Part of a small language model's weights: RMSNorm before each block, a variant of Adam for these matrices.
Each number is 128 + 24 x the weight over its row's rms, rounded and kept within 0 to 255. Layers, rows and columns count from 0. Numbers have three digits each. The size before them is the row's rms in percent of the matrix's.

# gate: layer 2 MLP gate, 448x192, rms 0.116, rows 376-447, columns 96-143
# up: layer 2 MLP up, 448x192, rms 0.106, rows 376-447, columns 96-143
# down: layer 2 MLP down (transposed), 448x192, rms 0.103, rows 376-447, columns 96-143
gate376 114:123081136123126154117170122135129110116101117126108148126159126143116138108146169124128094143166119123111141131092084111142133131120110153078154
up376 099:090081161128147114102139129070124090146080127130106129144157166156115178126114150120126127124148062120088150149119112166128181129107135181168145
down376 100:087137131110078103127151141117125103102123077131100115125118137115129157153127148114148144115121109131141146110102137115082158100131140154131106
gate377 098:119157107141150181166130126165161141124151177129142138137130159177085103137169153177092179179098160121124120094094102116150179155114128129130097
up377 103:130133086125143161127078112146172110106108123104144105092128134165124119114106193119160160157105112182115118140144131118138113128142143131139150
down377 103:162118112083114157109133135115075110130113119151127109123110135142120096139111138079132133127121131107156114119116096152064122138123130148109143
gate378 096:145115123122166131128146145154139118117095087166156120140083107146160120094133149143150101157144100136136121120142157094145122109114131139113129
up378 097:146123161140135119100207095128159138130125132116110092109147141178122093090127159122140135109131134126138128120161095128101123115135147147152119
down378 096:129140144132091117134113105133093097132134122110129102155107104127127140102130130117095159150081100149121139122118121166098164098110080137141142
gate379 096:127152092154132134080141135124078132134153140157138103111113130115110127126144084140173135107113119140070107149149098132139147140109126147141125
up379 097:108124124096127163135170119115144176116167107077135148089128160136175144143114150170087197118140169114108145112142169130105160148111112143092141
down379 098:132151100151132126129108167145114142107134136142134097135070126098133125138099108162113140133164092090112123096139137101170148112074147134126161
gate380 098:091131094115158151131125136160159113104080161120120172131113137138108146120147094169093142057147143127149132131113074109131175133153151123095086
up380 104:114149123122112112136161096143143081112114083114161163142142149168160156085120110085126105119141133148119096129140071113104108146155116103139112
down380 101:168132133113083104126162098122075140144130127126124129098181159190138125140089051169100124134152119115102133093083101145117106144115158106154138
gate381 092:132106138109114137105116089138064108127110119094162150109171133128155169150102123152140127152078105145137148090133147118162128148088129118130153
up381 094:076126133136088131154140123130135137146136140128160102147141109163120103126129130159134139123126149121185142118115165122115144141155095098145140
down381 094:096151148142124179115140136123126106121145137137069160146131155110149110129178125140154128155130122152124145156064112157159148129140103143175138
gate382 094:139111165124100118102122130132123167109124090143101135105118124132127144129178119106139119110058130166139133134113150099182174125136116145131116
up382 092:081091114136148092126148157146120107140148107123143111103148107109124109115155108074177121090104100131103098168117156146119146134090129079101133
down382 093:144170121144163095097059150125131132109101092127142110167149083126153128149140117132072121139137125144131156107180143121141156123156123137132166
gate383 083:165107155139118105101085109160106103110115109125163144138126088149137133152166131100103121149144078114152125144092158117156088124114094107101126
up383 080:149135167130147138038135154143115122141124169125110117173119080129120143149148066064130092120122168146112120121101112169112125106092131161146149
down383 084:156087107204162103111118131127140143153139160131156097119115141124123148121091113153111120153169123157170113095148130150112094110119134132056141
gate384 106:141163156150100157116111140160144129145127133142104114165145128134081129184098107104138118117140169174135128126133125116141137157114110102089118
up384 107:177126138149092132169123169144144094119106117106127142128093131136091132140137104136189136114135130117143121138092142122122148095172113118143131
down384 103:058133126128148115130113143115094116076115124134106123091099095101089125139124146089131157080106129115120094144158080117140132139109166136136128
gate385 107:146123129083098110109124161112085125093136132124162095164151115152107120157142113148167117160099102136129094185144116120174133183133081122143110
up385 109:136137120147168119126151102163123123135111105110110109137107111168140097116113117123150119086118114114137123114142094139099136174110125171076116
down385 105:157139137114111097136127139099129129157076108144127122124182125189156137114115120112106113127138101144145155113120140159122066123121183150123140
gate386 111:156113160143105151112117139177141146094101127094135105121140087172111127120132142130145187119081125158110170183091145128140172141147120141143129
up386 107:152104167108146153170093102166123105181094217120102173127153120144143121155150164149116119123124125156157111114146133100113132091120141114151120
down386 106:158110133093127141152154158105137156104174130109115171104125160150125150096120155145109116140110103133136139172116126126129126091085127136154097
gate387 108:166127115075126137168152174152121112101107103090134110170164138134095152165106131172094129116136081140135159144094144096129109126132116115157108
up387 099:131068169111144133120138112128106133152130111130107142177135122157175136148121121143095127128133142139116147149090136133105144124132118160131161
down387 102:094133120137113104138133113141118120137107131114166124092127109136136120115151096096130118162149108146130152158125129144097104123147134139107139
gate388 103:171159163132120114150130124095146142134113108137143122101105124129112143177150128126144183163142138145118130110155139099133112131180176123144190
up388 102:140114136120181128136141164103094137132124143138107142101102142156113132136112064113108126138100120143117169154143097155122136098152138135149129
down388 103:115137087092172095151158129108152095131087163150148130082103139139141152091164130148114076122135112105163187128114145163126116188152166147104128
gate389 104:134121110083137079118108073122084139072092107128135145135138178124121092146139084103132137135123135153113102139120121136155145143111133067080117
up389 104:081152139131159141160162106128108091093133138147141069129111112119138087108129148178126136110117150089090121129159102160107103111161134101113124
down389 106:159130133073101181150108117149151158160160130127118086134115162145108165099123112097138116128119082115091143131156118105170133182106098107128134
gate390 106:107132124136153096101175087141143108118143162151156115109142151130158138138124144111114159112117168147126158108120077091123139165114157147103120
up390 107:084108131119167105127131144098127124124072092135112145107131111112079134111109127125122106135097137159113179134087094129129163134147140120085155
down390 106:120125110167118152114185099153129133184111139124162132140101152098093109112155134145157131120096164084122160131097122130067117087162118138148095
gate391 104:109104093098110129151061101091137122137136108166108104084090134106158143119132174142120149174102133108095147103118173101150130120116158109110104
up391 107:152135172150102142117140144162118125130145132114108127123106144079115116107135087149161120166139108110145099148124110151125087145132109158127166
down391 104:132114133168127142157134141117144127125160164148078074123113130094121133155160127119166142124137108096123121133109178131164159137137120136083108
gate392 106:110100143122118133130110120095160088097096184153104097143146144138116151140144136114090123069121132138110132174137092144147090128094124141129102
up392 103:092098124112131126104108115092165136149139123125157174141100160139160123074106117123171106161110128132133123096128109132119156128130142120106145
down392 103:122117107075125107141084119133100121155129152126134091138108151103099137158157133148165103110116150135124115161139138136159150117124118111131136
gate393 092:132159159123092096142165115208141136123137144169140151132135104129129109135191122141148152108128119152129126137108130111142181172094137089142113
up393 096:149141113124108104139144098096113133143126123146124095117146123091049095137147092178131183107131160157098134129135095120120175143167153116103141
down393 096:131102143122142180128084092110092152197148150115140118186119125127141108116114132108135101147120114153121099104128129133118127145151113135151175
gate394 095:155082107096153097090107116134105134117119103105110132135102143173105133095185145103118108134130077137077101119100101116127156142134096149119148
up394 094:157100135157168109147191137135135127138174108136131102087126166144137088115194143120160180114121123116086166101087132130105168137110097110153114
down394 095:114142110139166136103134107144095139108179084089150137136179112135094104097087169155104167129112144086105157167153214108143149148112095111128109
gate395 093:138099099154131114122109132118195126079123117124118142141137127113141129093106138147094097164130115151062111098124161082152093141153147138136103
up395 095:099147140139132098157130158094120129169149127172126085091134123125113088127195083173147128140136140143116133112106133121159160123134126114107156
down395 096:126128145124125164107115161090118118139133107132127141089113096127080147099099164152132099133106105137136110144077158079118115102087132090135142
gate396 093:172124108121096146150148083113133088108122096166130132129119135139153176127148122119093136144080077154119128132110124140182135125120147122103121
up396 098:145156115155174120109156140101175098125116125146120164118097129123119154116124149159108143141087079101155133118107107088139123103156117155114130
down396 099:142131126140132114148158145131166151114151160137154074180179120140083125114134106162126085135113145109128116162156094134091119137105164156119148
gate397 100:139131120133135158105091162129145141084147122117115132118108147112110137090098139106130144096062109144102130117107130116132137179155123129119098
up397 105:144113124110124162153121141182156154099117121100119119147109125124119118091156145113134104151119114128163184119074109145124160116120098115165105
down397 100:075116164114119166149201113193138139141133115129136141155170123158130151137105168129108133091126114140085161144121121123153097158140119136094148
gate398 104:147127122120130107105098137150106117118120143061111153140155107126120134162134114105164140100092111103155106130106158131134148148154120093125085
up398 104:083121118121104109131118119152131110141100138118149112121169114070171120151108112112154127125098101128136121106149093115113119158145124155148156
down398 102:143154101118135119136133098085157083103158146144101162144111139102118121127097106124119120116111116182128147121155118133098137109115157113094118
gate399 101:116171135113088111134113099099113116106089140127137095189109108143146128082123133145092115096118116156098091101174115095144124159114124111133148
up399 105:145184156091142124124117102123127149133161157131110129131119101171121119151122195162103121125099170115114097109107093125138103138131146118144110
down399 103:135175129103132133141122110130110129137119139123147163166105119167099109116169144116096138091114125130124080138112166087054114137102141125160146
gate400 107:129132153063152124139143149162122142130089082103126159166120116112133161144126157127183124113117109121099140143143145068147191138133176117154178
up400 103:106153108174164143119117129144110155131181100155137123156109092162144119118124127147143142107137129123179109132145141086142137155113181112154133
down400 102:135105146101128144125107122149088126094090122157112110162139188142133117109128173098101100112121097116140123137128082124131117153158145124106120
gate401 097:131118185093157110117150135151144117110104151162135095102151139100123084141176163151156153142103175118143142147146101098153155122174138122112133
up401 094:101105128167131118127108113119071137144102131151107119138124155140154126180102141148133134125156129135126167143119127104095153091127125092141175
down401 095:132128110130161134182155154138120124099140137137110145102112139105103139092211119146133164136155148068092161080160092136146142103136141119130137
gate402 101:095087125120122168149136131148115172130093113099141126170115114106112111130107183187142194168149126163097144126113120103146131124150156110133125
up402 104:168127158175120093127137126166135138135130115122145125174128127164144141120152138114146125116151065121118132096089161082144089161096124148112165
down402 105:130147160165148088093140098123130151115139090139107169088065117130160135117113137119129134152114110128146120124120129117110116142138150109168127
gate403 095:098092141101122098094112133154114102127132103132126112143128150123140066122135117086145146129090110131130108148127139092170112134086096110128097
up403 095:120139104119110119104134138106123141087116122138105096160096135129125166138186127133131113096174100130114085139157053155155126109151121121104126
down403 097:123160093110102117094154119093153132125117138151166074165110117086110144137173076135123168088143110130168140154151108112128135131128084140131135
gate404 100:113134118114163105110148112120084157152107145110144134131074141132163143130124141112119116122118150162111113098113156121153152151134136116116163
up404 100:136150104106190127089105096119072145134130183168124154131137160139118170111121133131089099158149121122127122106146110177162145119135184095093099
down404 101:107141121137146164143135146133100128058135168099141135149120110113130156149131143102124130174144145167103109155145138168112177173163149142108154
gate405 103:156092112122062140139108109104114090090131099124112143143156186151167136123091171150092139130148081116115138113102163080146144119149124165084167
up405 100:154137074154184108108092090119145122115095148144136121094141127114098115150131128069168121139126078128172098152157102132131134107154124132115119
down405 101:083146116122153158086139138133151151156173158113121138119101131096107109169131110178134130123134120178121142110137171150102108106088149123146098
gate406 102:114124134123155154125144128120133073146099149131143100146093106123163129153127081111078133118140125142178079160145092096130129113152119126108107
up406 103:131165151198109145120161142099148125112141124121103100144113113110116134173120115145176083124132111177107154119130153150123149157110122125106090
down406 102:158113092103141124121160144094121147133081163129123090147130146149152124118104188094171131136117126119170118119103199150157087147117112128112159
gate407 106:171092120110140158154110145181136113096113144135126129162104162170117157142152135137128144107120129114170163138061115118150128142109151116102088
up407 103:104132136133140119079142160118082099099112089122152144134127123114153096176111099138179062154145094154112124160117162121168146172142147128098138
down407 101:148110086132145167140154109136117118147153123152108144110119111168122142103132128138118115118167143097152111079095173159130152125099093153134113
gate408 099:113087151111124127121116141131121173085124145126091101141148128101141105159159146191165142122111119130178141144102183101148144162126145133136111
up408 106:121157101121117105155167138161153116146100165128170177110155136164117146124141130116124146099186142080133150080138117133129093164115126103168125
down408 106:146132132106136133135089123124119117135116149106138154160105129138140128155161161119155142107136131146163150111139104099152141116119149121125155
gate409 093:147122148139135158176094141117138154115119153111106143162164123124100123121088166144101120131146083113133152087095066114171150125168106123152087
up409 092:129148112165155116121128156122159137090133070085106097130146098099106083144149092151115130106142100111144103119075099099120115109163115149159132
down409 093:089128142154087139128120119178144149100124162147132100117117124099108159103147125123168115123176113191127096128127152102144120125125110104146126
gate410 095:108130122060094132109130124099128167133122150162114116119172100168142094134107122080135147164121065129120142123154119120135140140097134141134121
up410 100:090131149147160137124114173137081093131126144121117084134125101114167121156162126121131114104142150112112148138130121154095152153157127136150176
down410 099:116099131162145136104077110144138083141124097117108090137140121152116144119142147095139118121141153121162141116144126151121133118107117125136134
gate411 096:137156124123074069156154137149106127151114160127142106154104128192159074155144148167096128117136125138113136133111165105137151103143094141136102
up411 099:132166119131102117109155157110146105136156144138132092088102122076097155148133142140129148105142159110111107176111137119112113109177158121137133
down411 098:108115140163135105099161164070133164132187118095107176096117128131103136107103137084138137132155148134091121123131108144115095122111134112171125
gate412 106:104097153123139100163152170123148137107114125117121160119165101128118125141115143166120130137149129147141136120107135087128173142119095133132148
up412 098:115136126138088138153091111122139100121122076152084133132129121160144137126149099169114134064108168106135144108129098142139093144105136150121126
down412 100:120118132132132157135117155106200158141085136130117111148106159150159127155117148128161136130132134150142146129139124120126105102172146098109092
gate413 092:135127178110128084111123143141113105144141104141110122136151112153131119115154161100169154139098162121124124134128143106145173148125125103154096
up413 095:167148088117088153110124102124119105123098157159130090133169180138102130128126098139126147145166128097131138140113107151130103135151107111111132
down413 092:093065129152137123121145133123143128110121158147143103092150146071081152151108149144123132126117120079133114120115122110152084129150134152108129
gate414 102:124127114104137111170118143156095137117145138096087080103135099138128093141165116136131119135149103128143158149094091145151073151141120135142135
up414 105:153142101148101125123130107103106099154160135148142097145106122141073080108118106122144155133158167101135134105167144132138119124139123095144114
down414 103:152101132151142120145133088177089139114133144121090155104117119098142130080120136134103116137116140115147100132103120097109124151127105123154139
gate415 101:105092110125151136103152128156139070125133127131094129097120134172156184192161106093100154098105095125119110111124101113131121145156132118138092
up415 098:130164122154109084138138150168132133107148156118110138118130135182106133133124146132163151104064132134114123090174125102139106100131132129154124
down415 097:144127123095108113108097115142167058121131123157095122126145140100138120126067114114107119142120130141139185141118100128130122171160168112146143
gate416 098:155152117120119156160146135180149121149102122118119133117118125109149165151095146135090159117105170142144162150085113081152124117097126120136137
up416 103:110121147112131151106139123115083138071165098132122161098115137126092102116117091160164060156155086091112156137183133167141169154136154126146128
down416 101:129118117125122134103120135109140133097122147115133146148131130100106123129116131145112188129115122138129153079105134111178141113138169121161092
gate417 103:142126141108157095102172175099104087113107134146130109146130083160134168132071148105106156132142088133098103120122120116151127121159139161096151
up417 104:131146142134125107074103111137105154127118133155121137135131132114104117122098132140121115128122129143119117148121117152157141111158171134153122
down417 103:128161157144105099133167111140141125142118117111110089153139177189103101085119145112115116114117083068132101127145147157095132088125140145122132
gate418 104:127139123106121158088117118147094145110089120127156163107107153141167105145139145118163130126136110151114141109150129097133165134149104131116108
up418 094:122126114139168082126135148116100111119088105147090149098112164162172145115157143132129136150114092131121128133054105154106131113117131124090161
down418 096:150110173112098137157130125131127111137087163080096151125075087117140138112144120106115095101146105162117177109090174123111110149144148101132162
gate419 104:123110170058161123130158130153128112167116156128134127086129146176116110119140129163143124115125109132108161101126132108165129123106135122153147
up419 102:099127152122146122120111110123152153166129098153104128129123085121153151138137139128156139159116105118100152124124159122169113103130127098142173
down419 103:111123134151113147139134098123102099085115137104114123138120112110134090148148103114145137121116131128137110159142119120052155138129101101099085
gate420 096:116142146091118107147155153124135154127121089098105107126094119112086134121135120133153127131167123068120115153090093113152132191114125129099138
up420 099:097135126135117111105074083124132121131109120126144101108167113132142131132126067104162115160119112136150137106124184126134130102117142128158079
down420 105:117084105162137143120104115101122152133131122106126122103138136121134144126156103083155138132143089147136091124102142127226135132112069137151099
gate421 096:112145069106148129134185146113185154133153075166159111089149115134111094112065133167165125146137096111129112116168154096136161160112088153141101
up421 097:104150138128123156127121126123120094131158150117154130063087062132161110129134093145121170134122156115093108151114125155090132142133151124143120
down421 098:118120124165120116128175140123146065180125165164143093131125125109123111124120119120107166105119154125102124157112139114110104144111161144151124
gate422 104:142136141113135127155107148159126124080139138138139114162165154173121131127152146178122180089092102124106139104145132127140127125190103151154129
up422 100:110156110127166129153147096133145112118082119082117112116150104118103136131154132138111135152161138107134146152115082106111172127122103087183152
down422 100:133139156084115149152161127108110092128155124128116113161175109142129144142100117131151144133145103094166090085079121124124146147138100102133096
gate423 098:110139136105128110139133123119123102128145143137121144133160122110091117138110107141104121124157095171146132172138135106120103166148125161128125
up423 100:160102088137130125186121157117147112148174114165144142152173119117124108133112120114172130127114145179130088101185094128149121171110100147140096
down423 101:132111126122131106155116101133091158114128121114159193137175099157133112121079154161123089154123119129130132116135099171106093121070128102135075
gate424 096:110130094133160103116095131105132174135104186136127143147116095145126114144127151113133103108110110076143130077152125121164113157148096127151110
up424 095:124108084126122111144122134126112120119116097116125146146078081145082104122102107089110133158146122142150121132167163157136076123125087131097150
down424 098:115135125107103103106170134122112134119124099057132121126131142123101141114100162143136103119137104143127137111161132179120127138110112142171110
gate425 095:078161112111109164156129133124175094125115112108127125096135125128174121109116092141151140122149150102134144144160141118129116076148167143140110
up425 097:103168117119129107173141119107102107125107166113137113151163122130106134128103130120157130110123100111105112118146078137119108144130128075205120
down425 101:100097094123147092123114177156141130116138129096058144140145132117149158072140138153116133133146136132116108119115137169161129143125137140113096
gate426 095:075140133139079124109141135128132166094128100114113119137095112108103129138132183149133191083130150122110138113129140054151137128127171105156126
up426 099:156152111121129121130090117147126141111117103142128138122125182112125147108119142130146130123126116095142123132129139113119146113140107117123150
down426 098:123126118098106109140123100117085117122121110190120132129117189146136128096113179111145091082126095116089148132134136124139103122145125125155123
gate427 098:141120133100144176152137149119082134070066088088151124181124152131140113106125143194131093139093138155099131106113100100143168119131105058149150
up427 099:133115103112103125129123099118174136141198134138121133085104126144082113136146107123116124104165118124130092118156145082128123137140165128111096
down427 100:130142148137140120118077143149085170149122130149070111142113122093115126155135129086081119103115130111140141131073161102220128187121086148144116
gate428 103:112149146083108085128138141158088132093123102101164142127150142159155153141093161133140135086105077150150113135143099105157138144153161127158133
up428 099:156118142148126130092117114098144098153113116074111109140148132100147074129169101124131144096118155113115136180186176119115182129096150138147142
down428 099:141085170138133104117114128157140116130137106103142108126100069147130097092170117148165072094106148115126142098139154139158154107119110095158110
gate429 102:089046155119147152099119096110135110114136119114105115139095093128152118092114163108131127138111152155117146141126122121140134102107137106109150
up429 107:113172135075101179150079127131118103093115142116138128128112118112164148108104117113085146110167153120153151169168092101108120117128160121103166
down429 108:151161077098092083146129113130151144158119096127168109103148140148120118148093087101101104118101119117152131151131136100163101134121162140107149
gate430 104:086079135145154112093116108099129145116153105163167104145123112156169127091116143121122141191140088082133157083137126095133139107104093165115140
up430 103:148106088089137131151117115149083079139135195130141138138181140115070122114112134142183118120112093159112145109135113131129090122154125095122137
down430 101:127137121133128132162154130130113093145152187152134098121105094117097159119125144156102125070141091121171085119136121131122156131129136110118123
gate431 096:129113141084138119101095144101089140086116120108106111149174105133142089097146132126141168127123077172141118128097137121128132104126097150085084
up431 089:070100107141126123121130157129117062150129173152121089137127139117140127111162083117110079175118138123094125124132120090135159099150138099124140
down431 093:161116156113152131141094173105141131129106155131121122107123148152145127143124078189118097097130138106113127132133082126160154137104130120114121
gate432 107:122112102116075094137151113136132147141122096138138091121136141168147120102137139101113151135106111125134123108131141095135149148108129107118150
up432 104:125150140104136146143154130111149104121120134174126187115173140125126104115128128095157119092124127096174138146146085145137118119141123161090135
down432 104:164141091142114115094145124094151154138118153095130081132104155153090137092160137134134126122140130110097163138097114165187060156108090146171107
gate433 091:140104143098120116125105107132115139124119156088119119157133126145116159114129138134125087126067122118110128165151102112139107096137115139106141
up433 093:154124149139125193088117124090088156093171135092104108097104113106097115148132140168127149121162121109139088167164105146146125145172113105116146
down433 097:121145124146107074114167166070119124069100137153110171135125130172123139109118124134141136131153189174150095153143131160135135152111130164133116
gate434 100:129120156121129111126151123089146136177148135180134138115118141100172145118143146143132089155119108144120125093121158102141171146136102135120127
up434 100:144135103117171122178137157158062142139150098108169183121165165166178134120072178136118127124137128110146154133175128121137155102108144133119122
down434 102:147146148104100106133102160153160149120073147176126151141109125132140151120104138148156133098153104148151176128156160113131104143136140152112116
gate435 089:158102109151134101120127124141135103131157134160147157102138133105106102122195114115148195120151126136145150165134152126118172119158096111119153
up435 090:098169120169132109117080113060176168127109148101142160158137103138133177096153146162112133150159141143137129149087101088099120104135107125112143
down435 090:121170075193150128125162089105141167128124132109149148160142094108102129166117108118133136098131150154134133141129118099083113087120123103110102
gate436 094:148135141115155140121139143143154169076147127145130148099126116130172145165149151150139094115121105135099145136123101124172098132142127152115122
up436 101:180138121134126111148102138130114155129120112144115139138135108152152131117149089128130171128173164111136134121136086145115108119098111123110131
down436 102:122152133067157124161104109153108168165092085121096142132148102167163103076111115142152131111170051159128117108120128188163100121126150156091138
gate437 101:110099107090118096119131133133123121121117161121095127128135132122110120140129137141100117152111089093152188137078107079146160188091154147119124
up437 096:170095139109104146090145157162084141151125128131147143197148129124093102135117134131166131112089157158164129134150125135127112119131112107106128
down437 094:165197139098101091144145139135089178123109126138155104145124157135180147111085117106146122080096114125137148157122124175125176132126109155151117
gate438 105:113135104131146161099116137135121127127119154163095124138141119126134120126135152156129127119113081116162100145116113143131130136135113084131133
up438 107:154105111090140156129163111150133132169129118179109133087090162108116131163141129112105148090111158130171170108071109135146143136139092125143111
down438 106:123127089139137105142135147174175153166117117118172131154125128100119160138186115126100099152120151103135155182116166096063131155150113110122100
gate439 095:171105150100147132140149108141067087133095112098156114119131137120115098132148092122137104159140137130147096093098151092163090138177130123109127
up439 098:135104132119125111111086099176104131134139080124140116129128129107097109145156137097143162133116108139092148132152096124133155147118115141179139
down439 097:155123141144106162123149140158089134105129116122124151162130135105124102140085080120102150149154130108137105158113145155192110096092165084141109
gate440 100:130136127119154119110143121163086100120092172169098092123129090133157148133132137118133157108091123093096164170135132104104144156116085095148156
up440 099:125107089123140145120137153115124149114134161119164115143172136122150137137148135137139115113077124139164120112099161140130105137135105159174136
down440 102:125099100127175144116101122118114175088138116118104119095150142082122129119145144136111129101157116119107118107099126078138125125115140113164123
gate441 093:121141121130127122102126118130156143175114120148137114140130155093114155134108135139131130113155101171081120119133112072148131122155130192125135
up441 095:121125124164137144108110134109116093121096148116149136165130107119131161148147136123105163130115148116078151099126177141115159122103128061181153
down441 094:131091094134109136084120151137160133152108109117123114108129132088134136151122100121131129131176074079163126120145127125139096132128147145163104
gate442 100:144129181128153112176156174114137151138099090085111156131164102114153129132107133122126156117098111131107085081148139089153134155132126114131115
up442 102:114123160105133160118148076125136161117140136186110117160127144113138058150103107106127145114088109132125132133109085101110112122123083091088126
down442 100:114075126124131154134113153091095116140162138122125164131132110127165093146088103110167124124104143136157131119140116119117131099133118076123113
gate443 099:104139085121140116151137141145089112150076126122109128114153103130164136126119126134117135128097088141111151093123138136134106115121130118124176
up443 099:154147088127125129087163204144141152134089150093101147143106137123090135168147122145134152160137143128107138128128126079122135126159150170125131
down443 101:110076132124136114153146094120145106081132119154131096141121158130124136111114115154147132125183135126128121175123118158196154156134139136106105
gate444 095:113157101154162105078146159146082162146103100127136133163143117127180134167133138134071133142158110110109097149137117068126092149128114141094075
up444 094:139169143133106115178129152147141110130109141126119118122111113115097130140186104132108112127128145136121098127087117119134125124182085150116137
down444 096:126121104095142148190147108099137133160114105132112184111155130168106116142119134119136152131115085141150127139104083158123118141084100139153141
gate445 106:119114151151137105124151115094121167126148119161167155137099163132176103126130162170137108156073114104080124122116122095160114122148116078166130
up445 106:116178174136105120132127152099111122115123129137123102115107094105124120136134124166053137100121151167126141102101126141122124122133101104147078
down445 105:113122146082131161146146119147150088155137131091163118097139128144124125134097106114129131100089134108089090124106125129183126104121144142134133
gate446 090:110119143130132100156104104120117146128140132131138148139080107191161102108151161099121113131139114180126098113112128119122147167117106138125140
up446 095:144148098172133135120125149105095171122162171115121093164114083120123088128125157142126151114145120104133112175114147111122117115133123158152127
down446 095:102131089117101094122150144099099143090123151139096106113145109165125126121110152121083136114122161110141130144107073116118108138141109142122143
gate447 097:088137154124090086163098155125174128130120117147102133139163159119140112120145148130142162110101147111145149157114113130150101154104106120135146
up447 096:116141124126098155087095125086122153101092152119154114134121178172128141119151148170095133132135167150155172144125097140076147126156138124119117
down447 097:132128121185180127123149163070111107159135147112147147182095105111157108123083116110159133147133160096122126124134135098154135099136115171173157